{"d_model": 224, "init_std_up": 0.0305, "batch_tokens": 65536}
Each number is 500 + 50 x the weight over the matrix's rms, rounded and kept within 0 to 999. Layers, rows and columns count from 0. Numbers have three digits each.

# layer 10 MLP gate, 448x224, rms 0.0668, rows 273-314, columns 0-111
536433474513478482465506449523539464595566399502416460520458566480460503492615517463501544516523549547484436527540503350540470435397549573511483447477461439473417567536485527497561541517492538526409508512505377458470543508568611393474425470557510528536496484520423426513480499402485538388587459425410610444461494415487525572489469517525
523522510480501507543555506447476501551525403470566524443520514451481449534582542428509504556451464589503485373531479538545550466492492463458500433392475427457487561462507509568531425467444523467438472565562549453455429464508590439463454485484454538498503504499478462504583523558407440424521458433513521514427480586548475459555451551491
538518414485467479564522498511421373487529471506501439490516475522504405451516492492483407522488560541448454503488567496531462500524506444500535486510550490497486445526536500550520563573467527492513436489494489463538500574480489527482492493558450522549498473533511548449550507405481540506524480526492532510437530496420513582560477568511
534473464603546514515520400531467444524577550426481479521528478453493413427489437600498506495511412517415579455521469498541451579427654533544478459511546479422452547490542505652545560554502549537516486621523454559394458581393478519458489545427471452476483512507528447484628550404422442458579521417481541457498497451357470538528429527556
539492510458502508463563401446491465573528496393584501557464410383581536509439521497571453568355454588471499445541400445494556412563541439462501443373599525503510593518527516566480572478452467509446488512444491458509494410511482521480523465589512522519481526462445518512509510558501529438457372399514565530417571513549490533505487416565
499480531530464480540513497416538479510522495455507515433573396435472452466576565501469499460472408444469468493577509441495500559530565472458575397493540544604515515521455502428509543449468450460497506480516498536546485503478512512498493526504576449530411512486503471424501466466476537499541459478443600471546503422492550455531519569551
594511528508492515568541493490458455475498522439572439487494551516521469518483592532425487486496456476478565426462486507465492409462547510584507440542465538460491464504515541402471517517511412558580485526456460381519494547398524525506480560475456445516404480565583433531518513469468567549457481539416479510452552467535499592550527497474
531608508512514508500525521497614489543526490427471499426531417486480518527502532484557555525530544570453556515539503515443476502466498584568589548377556475581505451510461498536522517482567508572520462587477475492535478548523525472455506393514519532423416501490484562495494533545496508480511519482521579528498469463442535547482539479432
549461483509566525516477507541518507496511513495427535501524502466505454524487558529439506571489477513520559517537612432610557532483432448529529451528492499514584518505522520513482507514513527476385491449490498500576512592551566477319448561466414454568445548516561438533508520531495602542491499522558481454545554338513507556502585545579
621472481500491481466499593496567497489579405450584562504414330502472469522433587521495497527568558515388516435523412556497441532445516587495573497505464481539455443502478525556563464565439518464381466504520553496607498596456498511428389422579516446503456623453530475504544529489451535549523462404496527423483504495590570482475589529507
563524445587509555528529478474520516538505441566559535470424461545480447536609560568477487554478537513506488462539487478531430515499610511482464492490477444449430553423516516535553584510457547538439451460492469530477508602513531562499505526580505388464485589480552431546476550562482554439541519504481504459440615496472561459372478447597
510513512541512509458504422471527449508468548591546379500531461504538392509434473494465457508485425474539487527564530490532506464537454548496583443491547468523547550553469509449529460466515506498449522450452563488513587460419484532467444474502471399494602593532507560468547620403538509520421455590540570500459542484495501548474477570458
536360459512504556539482469481524488499473504452487462430383492479423503538419538511473530564506502436541556448485498585512469508479510497459565450531538558552529511467521507541418538514509436472486476543525471453498531515536537481407562501511478428470414547484534468434505504538485435485591548517409507397518437413497544471516469475491
499481474509533458501514491464514532573484516515465511424494397422560492508541518403402521515491485591429591475507602466536371534482504532516510451460494492451542458475453485542527493460376570513436478583491495390510454462562485402421503446498480479500476477569479480486483490453509469500494505563542494509496500522450561567468512491539
464501465533489534523524432478490448532494451453541485479499441461532513442520487534542442548460465442486504368624444464595577412584534506530516512476541397384435523553502534417472506490548501570474472536496429578512493498506532450531482615460451453564558549494595520450560454508530475462627477611517577511383494507471472497495533540440
566564486494469469554527500497501552544462491482420595469430463454462452585601538467499483546551568466541626440525549478548505532493455529427500479460657562558465629505527524457463506534549456473464482524571425513521476518516522570499530420502587403489518514493526578582513567434424515483443471505436545503440570605509516523468595511498
458495486610506503580549480500537471525418501526552533522569527555497505535489501500484512547664600616483575479610476406516570540498574495476552524525491455422500564522511565502567509482532665464512444493468442530436484427458588524530470493511477589471504547479490520464515558534550538444516491489460533510568547380460612622551447553487
564438388573558471466552496388602408483491514602575496421441558386514476448565469500493602498512483506484549534483600538505539540390504426447533467421503427431548447485428532506476631520402518436463569495511480452575503518519483442486484479406489492451518494428530529414564502540458548564483429471545411526476547466604557502423547560575
478454496516498513510464482495537433562536465415475417579479496445418526472496604585603473588543545507491562476587530424490521545439628467543507493525505494553440550398506559542502468523467572469547625454509526507491505495529463456395461515607505419504405618511545501414459444522503520399472616549468495452511545472483593523483439561534
525481465591586487505492478521498483583484506485480505487466485508505461543491483469523508495496456594450517473508457571504480538574547551509466533531466562624486511518537549453496487536385516477534464556517521464524481556472545504431467528452548451492461474506476490592533454472620527481511553466526444484464517581432483473453548505518
542492438634535540517531470517594504545547477481370540459588535497504479542529556571524567505531464543484492449496445473598544410474512424487430382516475536522530567382524523508430546514463525449442490557559407453571537538503546522392559468551475466394456464471542387454491407553473500399610512527643568464471435481395456551428525562558
479487448546485466481484515538464536529527510426538513450423528576469448531529486499543448533512548507542470427544546459531509483449551514498486543408501484525539520504527527502542529576549496510476535485564475453487456486467530474494502448427532493477492485545504471459536519513504410416467381418498515522435493540483561549440573513534
522573459493493487486543475450528499461518546546547540400585510451528519453496499505501451500447513497454438546558518487501463519385413460551388503394534499497565546542496542613463434450467488423405556547540452480500453521490538452465566475537428523503538514569447454485534443447567480436544561552512458518406560473456562488496479512458
529631431488488573474499452473507500518524384501449531438469508477528483474499486504559504495506581574578475502505490447541411489530562553518393442485595505485499494424474556453487520417486442521532508583502518479518449504539616593481473434498547532503512437563628500583617466419444562475488531419522522530490553486407471528525556473541
507452455499477575489530503408516485524453477511585494509489515459513468533532491534435458522563472453524463484534429433502597478487561443437478486533502468499473508494518515509597478556548484455468538502530512535539466572459476510454485536532484486536510516476492429512528434479522535434463491522566576531461520546493463463420500456494
532487507514516492588503458483509506507495496486461529465546410503571526501502553531581510585550471562410554499435516474496522473504524453470520461478538501503533484496509521533498445516495504609533546508502441428536494514516620429535505495500475430444507485510405559436573502542544573525485534448528469511463624513468622535536520525559
528481471585516512477506529487528466476433515516515519421497462479453564522486476572564531488471536611549531494485491390474503544443530502527455463439489578543513552542473552509595538455447523483448467597553476490464494478618415497511431565538424491476538527498464506494481495519443492459546536520564465462443600451490468559525529497489
478415525573493572531543473482464437551465478472525465526543399465605441441575532446491523443497426506453383453466555459538461406582522481511496460441451419572507562535554533497420540534570503437466525558474486506475438481439519541491463534508541545506472610571599486534386440484477490571585405458607530426425632436412570517428596527495
503465424582547507521499521487495479578545550510482469500462467528412458506472521491506495530505521457422449478522531531580427518500538508470539557371535503535438516536572557468494491532566548414465408605501405492489450521495617467547482414426428478564551501640503482489570490545501497363557404452533571598467501480551663537547492545480
506464446527543549542513439475553523494436498447383507516466450479521497492548512489522580471569589571482469475550521425511445528478541445534548494617511433516547507498509505479478559438519431476455531543478442499485572510476483455434529510535396421431444508507504526527530515527460453535527491446452503503521465506527522497413512566561
510438541463512663494541510462523564497507477500540404446504481523546420475549559374465446471538567567441471463469472506529463509519495491470486523560537540497469579503490514462461494511544571494467438530530521522452515447441546467487491426479518530554497416524518486504541554528605539443541479504513501435492576469459515468557463606528
535538411550565453504541441426532496532531483409484543519487343459446478492573540470546480525588511497548573479432433497521492429531458568437469498511524521438477500570482528518413486462400502470424659517505514532604564619508462538461517430494457464492541553437595550506563498423466438530540508501519492552473485556523513568471547439578
515501498539540451558528462497431476469484418513509542557533371482550604487423534472566462420551593499504506447452442495530519409511489470511489464461570433484407530510566514439551600563370622472580552462484405470554406538493560577551499420565435446460523512473573457498479601483514554457511473543425545414455532484437535486436555458470
553400486508486538549512502542516516493570515458575638523459395542414460457480508495501501532457444454495576517485476482458488502544493485437520577473502488445535503510451503530491491487429536529421596497558485416499469515502504564496435535529587488469476471477459516519538552436575442519539512539420482438508594391510448436541545453517
532498459504518495522552393506522458495543513513464538428544525529525473499488489533475544485440525545552517498396481410504460399445494500404427547530549394474477496518489523433408558494498493529529522505494411546480489590593569512504433485511489450567498473508457572541505573463457552467478506495571529477428482422492512462377547481549
541488503516505536544467478499530531475547515460537479491502452510473559483585502465559495540536524475444479539526458508490507494541488531472518554513514435526474530492537539472564401481426574541450600595509561527479424563472461572518478603549384473535528550466535526449434535430566531536506524499496530428367573536498569460463532488472
532481465598524472620510546464561415450544483498534493502464557574558435493449557515518521565459545502563514488509523416612511482465484389541511520468451489444477429463397555517558468492571547454534519572514343527584527499517441503432453568467542530465475494480504455429547443563535540539683565336448511436425490455501521442507546488525
563459489566461502459542469519512454500522449504456524480498399458461581475452525478475466486574593537557408434505468561561582543547537552481459466402594474558427573554556536429467564474492539468488470500539515500462610545563514472502470439466550475563496523491465418471553535568558556443541451494515440562491446503561584425369456406678
514455444532570478575548545482498512495497480492518541538516450469434473544613459413568449591513496478521515431518558448486527458545497484470526504459525396512510518501402505544472461543454525527412561556641404533511498376569590538453533476472439489515508458539573423477500532490501509388453488556473468416492496503554486504521594440517
524541492585479581529513405494550494502476377534519494536509525473565510546600489469528553509593505589510502497496513444563472516519523477544404354455493455521484585568506487488563480438449577372455582528513514561470519527517552489531514535534502471419590499498500439497547525505541476494500496513516618442523441525444522487496498505578
494456483540449503496573558500610501448601479579416555439533467472415463478548502546471524516646440593434462607520515474463569475560510525495548571479542422469509513451451551499566436581502537545487518476444418524467522540449610532490428462585503493572502565525423427467521514615600501471465495523548432503462506443520526535504509515534
539499571538547518547471397464541430484409396528475477453459524392420465490477558476576536574541571563454523490474493513522507469427588490427540561461522436533436567531474529617586519422421476546519544525488454495552445481502559506523526518484524494560461527508434391493492509521460576486575481474541452491589473562562501510565537436483
# layer 10 MLP up, 448x224, rms 0.0669, rows 273-314, columns 0-111
551477477501534518544494577471444523449485525510557580463562433456545495530419489464604405587478510549478565463559495545435539593554458460460515525522581574540538524539470442475433503534440445544507535484516539563563443518445441539488546510469496504504518492475564545531565497573506493582429480536556370567485490545476523436522549459528
509511525500461470481554457501501484508520480451543534544428485390506495551584547470495565538447517589538477446472525496427549511462498395556543456512465495554488493448386490538544501508521594498481522582585519495476436492528469432512472560504458484522401510526547491477511520604429458457532471496512484503429427570598514469557426545443
454533452527548526444477454527570557505416525518422480415433629484539523490401421526533457461516486507495459459468512524513482504473535552431570525487397546518540463517509475482553464442486433482443607528439533548433409479521517485421504552442455556521460495519491520483451367508524485504449424522538479446468412501507509477473456451496
445499514485670524438515469490539525466480474552543458560507429385414506562537563469480551454504558490585531526564483542533466471481499482481352563544335442461452469509504512549533514507463518443500478390437443471569508444519440492457588470462446494570406436467492474505554501575489473456416526450413598481557588547537461425549568549431
528426507447501529514530450436482533546551578453526496552508447415507556527428495515547526508441458484456480430485478487505472452549529403536521474385525519447495539503597499547483587406484503401472522589494514465480515447613498519527501589509529560526561506494416436464561485580458506525413422500528593573495446458502443428496551469590
443537454513514556476538518482554467476528452431522535371572505477548515414581519559497527407534455462559423543449495520539481474524583524384551411480543567545487522508483505526507503461489443448500430397518451511480472510490539486490441517469546552551557523507598435456488466488608514498523480490435552541537522459551466443470466528454
516571425551508491647562494465480514466559500451541566514491428402521490467546470479506478478468422431618668526538506487433473520463445547567421482496462459485482467554424501514347520410497451561418478540426487585513541500465536467508443514489336429460459500469517525554508470487485491569425417519473520514527511483493577502544461573434
502475455516378589476500530540463495528535508505592425576395590492519467466414543477505542475434453443526504574481548452483519523562496544496477400578520476516605556552570487395542526571451511444467495479562486591585565535452494554456452491519526535546472463461459464522551454454521463601509477481505513486503494538477508450518506584493
508492464455571509531484530525402505553512498428474555461421493539455531431429490466504368598523391485476508473535521594474458511529506489485538516453542523548445425438486491546469621526399536586464486510398618529519473399548440492492553477439497584495543492443496392469554517445516491509533438562543458508431427522542628461509436442482
471524475480492504496533490512446519499537521563480468468518521520563534479521453444464542516609475516448414567622465377510432359480498526512525476568540562408524566556524475562511477412582510479450448468498566484442555462547507527505478527505592489512553515526606526466412549527465505600531591551471574507483536586453486424604454509420
487559533495514514560492491523494465497489476417491454554468440481600562492391486517554506528554518486496493462444462555403484477509566515527550512525583537530414484495492504474465446520483497527510478535556566546513512520547558503405537481412480546477553491493460507476495577425572446536426449450480422590506392513531570561504402496476
490516479537500458525483409450533565531543539511508506460437512434557483491476492464539547551527446482519524577507478435562534606446474529532508584565566500507533493479517510434465539580570465457502573414397444492529577621499521533479501413565533426436504456578606577546530552461515452561546524470478465431500514435488549398432508555456
427540582487478543492514469492531510484487494441570473533522495498527526563575427579494455570504508549619468532493523591481540508474532496399464504520501610593550470446542509590487530528478592511566504594474511493493464439549524507482626627542445480578504500557493510568413464520466501461559417471494513606488494538494468534480507509522
525524503474485470481536541503559541505522572492438495489455560550444505375528483468552545399435485542510526621524433618544427460448517492525572509420497475528510486412445513493442533586436458492514477574457533476510495398499501373521487600428465570435474471508523465477451449505444491469506494519522552484509469505563427455400446486407
488481510466453573454507476467530473508495448433557486444456435467505529443487456530532420515490545424513495462617515459563601443570539518529537526505465509409459517535489514434508464508501541545466449443487423544491578484586466485516491598456481439565540537517584498478518478538550499449553504642409528510430496480455460505480505511467
522484498510471427475472561550540489546494452498584563551485591551497427365439509479443574570552604480551503442485544547473469545475524462501533512550524538472525424454474506591524462484524501528599481483468452467463492532520448562527480514435463506565450436507596451486530299615606441483526445516472551514620500350438519474542392507446
533543481528484550516534459477467503548473484558569462579545502551507521531554497566508490504614532608454640465566500428420551445507527526506541459461514469418491534406546560509582499518496591482550506470552521408476511436542485545575415560466540537470497479494526577531477504503500572474543530530484614552465572446442508536521546493593
540503374548559515518533543465492450477504561579568469441510533398511562463598487471516590512543507487517497525517585487429539549425533486491501483510456447453605505528507511455433542582436493499450553550488546426551530491532463534573541526424524522495536463463568534489538490444485567592470450463514502522487493457553525475441546487602
499556471480468443491522459530495517420463524484493606428479480553532528513516359405450488419439488474539506478469556498535462502569346567437457501467444480404477458540454491521540570466520441549374493525500503487446472500465502583552526511471502563477549471524454450598551572511467437507514417426523501523467474586477528507522545534421
465442519518428578455511417496487454512541559417498533487493557516476505388423513545492477492440501527448510531450535438502543533515520492609519550499485501457567492554468481491507498401532474504570444534406453507513471572460455512534441509530420496466514481452524469538556470530492466600448524575479494496457569429489580544518624546404
507509474526540452541488516448549499531542420486377447476577536491630548511445611496518584558503546464578561424532468458516499452550373447578440463537459524467504503405620540486581528495476537548456479477587379467531510433488566489466584442514536497490461523423509395503510485581539525409556468537534516513528445475498447502499514476490
540510587489488527548524510471546485478514483551538469540535451388548525451449499459422481440509452539478508560489494499404492520534490516501519480562533498494473441507514494520444414444520537565559551478476548516577446516484428518502410545546476561456539492459477455483448539480491572563495584527552463462548576461523496441522499513493
473497516509506473494492579527519481611444613522409429546508462606449470565538482444481529479554582465471416563537532511436509427495511518559574504584445389638425457403490452509472408492489511569463531446515621469482536509419557511508541412464510495608493542495442499563473466521538486576420474482480600477521468568533451485555523525519
510494529485507485523477492582479454387452459396462469483598438519535457497512470545508439483527456456564581486536377598522465528450619551459564362573476468477614404482527502557479480498571442522556507592497463502525507497417351420551559500472512541574437599564505585526449520474620460425568458501489457500496541431507472431561544551458
486508466445444598517538481474456460499469499545559423486459511501526436598568466546475495495459509514532528609508501443511538453413542424442536442462467534540492549453505481524525533516504426466451520561501557613535448544440485449427497500537452476475490497485418421556507422444532554407439510508540510485444506500559428511445515534439
478428492491448566471478515547579523526495472573485444547468549549470450476471552576505510360537506469603462534539520505542547484484549534555400562492556482507514467486541524506555529476509568426533401478494529474445489472549465518461563419468496635453498568444468514477446544489496489508486563433483559447386491606541472508543579532410
499465480531403549529489427496530486498506559441519473410474444367388535492510497577472534481377413495534575501502596430494511515456508507537533519502536524555569520487491550533490540472536404501516509547533548505461580539501446474516447552483486405541537454502464510516414523552465442488521452564432487531413558427509500557513469500466
481619543557551470487438494529437618466524407533487398477478494612600469515564504493531522477579471490502532544553493533595471430573423571522546635508440587381405470437428495471519473378538568510398491500569458472508459500611485489508554543489486536455491427443569504529428537437479457498482426547462578554491626587502531534510494624505
449434507487472479508518437505501432444507439522525480503413468521430575504491473518480520576408637511465499417515533478628515455500565515590567540470482512479529476486536492441543474509565517521466464511564554442461442519514513482410450399515417492478472503464451487566501595523494511517534497472625443528567503483491572587446493502547
543509460490491520562497539413546526488450553587490432436455515547505600497522550467537512551540545494483567508530547530428601530488590462474517496467517503624477454501590498431497541428485429551497554578632617511503483434522470454534493502473502464478428506462441637530451491454461583460408549474469486439507480528597409471514515576535
430505517491527537524522509484584566488476523646582518569503499460512536456569514513441477451416473500513518458458457508591564564503476523487528492538539521521477521428504523442485500617452535511446469543545500477476474504447480533464554602436466569558511435494503559530533425405536458496333501497503539442468496533461500535472482549536
509516497530527501513453455538460536437461489403494510458506489462495470447541516520511533474596451531524549499473476468526506493509448569486486581555546565502428452536476502474423509473502516489413601453506514505626574592454518531444463422490495561504463607474538496513576476432516463471546525454503422559481514489510479474440525483538
545601478479546507525498603491603487570548571463492563520482555496493455505544529562525550500632463472529435452478506473462493457494505582457520597479412524527500567423516489541361511472480517471533545498616558541494485496531572516440485517588395505458544543529550512471556442517473502519539503530464485456406413454563453503488568431455
547464498546459509518526441494442473465519520515587555554542486444511481506524458496484377440507519494529524557506528521524503458480500485468483520562487484502426465580512490524529476581521526577432467521477466511437482443521489506502445539618498519450554524475528582408459499527528591500481474619443554441453461458544446575479500471503
471533490488488477500531445523531478498604425484530444551485476495464471454430551418419450490473514483532418530464447478526466531543503439476472485470477430456471458542467479623561531435591520483632536551506560427576514502477441536458450397490563414540516475525475518454468547531560452473583498520515599574537433485515466458503490440471
530452541510466470507496546528566457567443485516506461558573490570544567462512479554482516457516478487528454547561539477460475465515503421515558496536487578536557465525521518502366495486451463491585456504448559490402542463351552396568463563469459541515447494473579539472460598472435609499474421550527445510529493481437461547437437532453
490439543555464440332474513516514595596474511508448511443498540442453556455572550616498444461410388542471463502441604584448530501578449444535473505531477478548480430514454525423536556471515386568498453469500485526474464532460514492512492444436478516504507567541565517484476448446483441562392412522567523528501581484474495599460649518435
482499470441480468461492481509564510521503574592545476570466564464489427502473534492470579544554440436457538532522508467450447525473579494538498525553499424484616432485444518525583411533477517470477513554449444528482466537419459557478507549514504526523508503411480507520443528500442492579497547563554488478500556489393481570510540517460
506522493533374524454459481488490505496521519509536471469496554537511451558551470551488524464588473542527509441596579506512506516493543432459472524472493595576589499428555444585475432362418500570413593526528442516451530470508476420420497428617532425466451469532477445498433622506419477523483528463504513522470460497436474557497466486419
504549545476497459485461586543489483492551529479446501517427526503515578417360507566474451474425564424522482542487509583449621558522467493477476550506497500667563417476463518397536544600550479567517508473514400558492460507465488574454466473433546422408476551501404406513492461484427545444476495605488474469549533510500445523522532544413
467424501509497510497551499515562518482479559549477488456571398438472524460578518432532506370412516515575513514402476491454541527493460582532433571484474547582522529505509538561437487558465402419475412538481636528474516560469535455595565461602541486528525545532510406507426538534539446508597489546465518536562447415565505516469508517509
584450510492480520567515510487478483437585491425564469543549449462529481484534483491482501486535471491445577574507459519445432518574442488503507404506601637489525411462595500583519465484407471416525468410450556445379555502511488485523480433562486508458596441512585529515469520394491526509426509498525533532443479510446455566515458500544
# layer 10 MLP down (transposed), 448x224, rms 0.0545, rows 273-313, columns 0-111
509520495494515469526565468524524561509468427512521583424524475429486484431430447476464444518533543471524531463501558558511563487591465504497554477489550472550450457576458587498476506512496497614433516478505484508518527489513521462461500475450390449538392658506459540440564475564502456519530474443523455511472385533531575425533551460392
506552478494476632551507464428478483413514514585445533429526528458530549536486440563496530424476497548499487459397577489556415473504433619460541457506580485516567465532440414530557392417491522491546494541505460429502522466458466491440381471501573457557549504466433483408534521477535482542470414532525400518432518463471503513476492480469
614433431543486463557503484491444487462505477486560415491539375496534472524489550412471471511443445488500435535559518464455505470526519437461470448532564438513540503498489544533517489595577498505545379464477443526525493509514509476473497429579548530504573534539473567505499509494534427527483524517441591510505585527585525529475505573538
494543535564548503465563483468579592544536427483456603650522548500501508553450470566478355514458410465454535475509528519420576473489592449590451563578538517370467433378500532495564428503483451489446607489449434569469481533490445507566590431498403507500499538566442506473438442445650555476472531486471446525495412526512502518432373472506
481527500471498480484475552484486465433505518527557420437447396454560646530383487410539516450438533526438393581415474511587385493546415543510445526524583554483500442498480444557460428459524370468563450487580469512476553441500445479519595490468480427544483543436488489547454530493486512451514528512521440541488438616466391458496440477461
484535437454472444508454501524547460520433515493485507534547595529565518502596483490505543495530486496465557496464546510564444451538504527489543537504491420497459517628557518465525562490561491539478528433509449490489555524461485441512500472585503524388540519504479360468454478467475500560467499554516465531557485499502558498485396560502
477481474494502506620401506486496498479411587487572516429500426538436404527556422556421509448541404490498494525442463522482456496543532450509499439549408468568458466561527569469472544581564498488458559500510502516570512585489537491559573489480500552578446519479492372520480462499391537493483476487509501525512523480556494493505424445538
480499420509533524522551478467542504532463482386564583553467470524495477487528475477510487489542490464501575531485566424526514499617483524453520468448526527519443617557572585483479471452468463362491492490486473523472501464354534508470363455542537479581536564514543476506441472440453443513470460485495444514491561540610426451532426547557
489500500466614498445570439560566506509528616381435446472592476486483533508455471519481497475420523443523458492456496483593567452516515524522565543512380501497548490493458580509542484492526345523504505571439530481525511455401585559534477444584408475560600492491548495575501529505474475436516497478504485456493517545450587557463485517567
395392491480532558561528477430535488527516507528462513506549535438536557475458495454525519546485491495540508479406516381522411523460419599466544551445624538533427573518446561485517533428387464554484466587534537415454497439419469552514491508468534592518470558455558430519492457555436447507433453536513501579483476427494488565483524480465
428526482510413565564495473421515371529504482500526466450582529538515518587460508476492461524599476416404541444471595484623530561567538382418524479461536473490328554460551488452610475435425485517429450567559503486508459462458551544522366481427483495526585512474620455487486505472496481558457534482441540492407522412473428541538500448526
514515474480529477549524519490529491541390552514496442457501410409468359463514474485541467511434525534525542547544548540447520543563537496536514450393569474539548588475489343472453503529521498584448560498527493537560580484418569427524482454523487467540532473640526450442537542465462556555432387521519494508544417528433470487503380570453
542493492582475534512457490554551419467382536522457503487540488524468558553536477473438538503583515517459568446601567515507555495445437564537451447518559608467505428548500505452559553491560520417463525479455511563516507545485403525521527464531438493460462470495475540547523522545542505540488667431457513459575519495478465507479431496415
484506533511474501490541445490515425565521492558426500488476512522508508476475481479465475435538475588425489543493544622560426438478513565458489449502526526563490431504391382486589533515491490514516476547495536489529501530505423426502466430425429508440497466440509445470548517484468639470411461517549543485538486585440472510579441457469
506439550504552501498526495477508477476572522453448542491466598518553459554484463486581432421556462448501520426485523530520518559504465492526513598459447497475457441524592441542485444480619390522477552481469461499431520444500546586512430502451459592420545556487467517495474484475550457516505479537515495481531460466488419586493485551502
525412533445558581502417478544553498466397430520492471526486541503518435601486519424390480524503606469489448515440557505531533448477511539458406441452507417535501499359467514434548478519501463495575437524529495534517584452453530448468497512489473530434440544496540564570536508496544504563483548463429508475563413445506463554514469488383
481563581560424522499497575493483534537470518536509481463538544455416562442460437460421517510455582489429494505503437618497605562494502528561439496485502496520513468489464531550483447520534537561383465572525456450495537544482527491459522485566481439617560583464530464538515465455547459542534473459564466514482531422449469519473488509509
411598519522473404535392579450521573421551591439573444458540491553455466459517422550456503515434520456455472505452532492553519478595503503481435439465561466535546532524503542455513501454502556475550522548496488471545560533625504554459521405434495494537540480451461506502466539500487478509556520557461560494499359567566469491519518528571
524492411585485471498513416513479537615505472572585508427455420541503408526506417472524530441510527617417401461356480554542487445520450511509554459482620443546516449525505483486540558435456430573510520582507425472506485541549483415465422434492388518515468548571474434553542530419563526486600523502448498562500541494500397568562429539417
556416474395454484554483500520499531526423463536495451524482459543461489429506548533506498625421448461465488417436480360560422491524476536436505518434520471549478543530541525512565517538533620500590472447448529595552472502484450474460418434543426492526429528468499538467492601518461446554547462630556516465460515473555499500487510470513
536541471510496468484496544503542579514358510434460433518585497485461561552498366655529502521513458454499512441406585459473602481567508518390456443498483452411561405511610497429523557502505585449546500503506482447548515427539516575562422481418479476485458426401547422448537591599542455520608453468493519567454480571495471461532460442437
576480551491419451482517561506583561588530526565503498449533473480470524532493507510495466451523467540460573479554469451390606469493487460481473421527500467453433479544481614536454521441429553492464595638487414428490426511500466539455536524518492524456506514588533468583528511611612519451599596442501575462524594500580524572519410479511
545518505484458543502458527462504528386507454470527377477494426458504558495497481463429473417455577498535609422583508530441457511581475462498622547609488503462481431539554470592520479592554531412465452496484471449412513536442428547507486430551541501549513457460562541491508433535479503520526471492520542492624470496401439494492498533576
492465532511488479509495576512523431496555465489528381480553553438543564607430437511576510467412540442527473545449609501553439446448464563482416440488423584513480456462587565515484483456550507491484498609449440477461462509486502480544520492502475518497442515443519521595448478500580592480506439474535479446487463496431437644513488505524
457508476483442512357495482470524486500434404462516481486488570495518556478480563565501464529490446417535474479486570553518596529554503525445490497400540516510585468510495422483546489539521491524518449470437505520480475450510404526425450491464482503492514456449542512508475538514430482516569491463529444538529510549569482375485428539485
385423481495513537527542554514561537464559511454548501485483521458412504548483516512468465590447502500456493463564478497500517486430518515501509529486479520563463558432467529494465659473529358439567545553486445456507517587510455490475613465497499489446541488467642496554453477447433517429549473509478552535569467522478542614572560423481
492493558460488444402460515534521548572541499425343455475544501498479552547505556411469526465554520574447465531397488583490477511531600462527424392431498543549599572401539492490471453511532488497464525511440483436532488522428567540548473535522534512506566522472425603501504530594555561487485568446448432509480607560496526455539539539491
447524461551558445462445539446488513508504492556540517400521523555521542574519494503530478470492519484649548477389404442556518512485471452475485473438438531368431418495511377626484474456410452517483437439548457445513495443586448566524422403551447604480507496475520440468499493521504524430556513527476505484531428531615548447504465395430
501376504449520433572491426485515492440501609557479481479445517535576411505497479493517449501491432528538484560540515505563476424504477517596442552598531470449642514508505490559620502509525420443487418501596526486501470515495509412563588461503420529554486476549344457436439517523574513483541479473486510527458462447450494418523477508466
550593424515490566527494496522495486511496434431581489524513480465448504399468478455490538464530520461492490373546531416552503520502513606424547582538561410558475472506545418477492450587593452521503460504511509511469504496474474540419547495463484460571410450521463480515519515529531464512524537525579528485579469440568417413483512519478
381498549561549457438451466541497526382511513535459535517388458481363498509477453501510557460479546552512462489584545476522491472458528553531511533516555538426459416397437554521557592435505582502491477452493456494483517502506462455466554538500523435487518437532476483498466506447516497498527487512542500499458404465487491508501461481595
500562527512479401430478550517416506470452668459441554536451482508489495441497441529523413491436538470597516484461487564522457452597510541502452492574557484436514432549578435481445478505476540515466434467503545524544461552530489582590450468483501531472458493435435508545457519478498487502457475515474494476543523488492498525516550493496
565456420480453495464500487546603555552523581527445445547488562474596456489527578482513550510460482629452506445584535500518442418524551420480595487475478399506447549395440565465537423574534561399499407474489544534516404554442573527488481473538508553517520422546523482604506537469403545517423464495485455565480476405522540477441550495505
546534473483542503563578487624537475513549491563508392500489523479499437526464573493591525436502514464594494577445474579498494490504480556475499513409476547530584570566520415471518479462550555478433537526459483466504527505517498550466462432408477527551470422507490478564515427488503579570501549554472518579493467653513445424495498523564
465346557491518517607479471618569518610534553469518589542528514473573505457503457522487466588327516568468516441453531471421627511532466497378555428569526489515451481514429530542517457497456516515579555569509422536494520480482454498515520455545511466443530472490486457512481387464456513456527569495460579423510528479496480557547524441476
475530487492499456472539519522460409472466474517490511483575559550586561558521556503520565485573450548433532488500529483557618521494561593509500597482484564552398561499473464506438480522423477491578558489575443551369471468533502458433460497458473418487543458524523436446515454459602514468549479454492454447482490432513532563484492506498
576480571472449569527467517479587484479483579368403470481484467436409515570456559599573563529514494533519571527466542423515562488503479432474514524528482468491391608535473392359441477453455548578504424480536515476417548418526606422428517530457491505494532492611486459539510472519520456431655475533478517530514514467450430490510481498438
450475448564493492634563564522634501500492550497477426484576471525456416579494513422540549471469499568475587491510461530436466441486491460522560438395501495392481535509511466504424462515507474465481543613515385496505494511474449468405500461424479511447405477498500509519441442462520470468446467563478531491495581465530530528637338594481
520480489465493487582437566501424448499541519524507505480466447494477516445584520480582475536508480492576518476427557495484531451514442505531518544512442476508523558522516254527383487526531535551548482514518456435473532489486515554535469487472538454499610420527530530471553468505513501492465556542507457466529562527421468529586539477565
498470576483457469425512529575505592444473494521554465511563495516441508522535598514480430503549484493519493510524516415509488450528446523499501491476482490485482570513531859537489542434424485511521451547496492494496456418555478525508381499534398463465497537524547514484482494538431521477479543440504503552461509506567550509531504492476
543400526589430507444461546582504568413411483638491483563508500472438499479503537449483513563517495551503489486462483389443509451439473588546574457530509470556470461453529552467590460448542543433485445448487541576540482355508472548534489503568584533546435527523557429491377485515526535529532454614436638533507495466460407513522480481581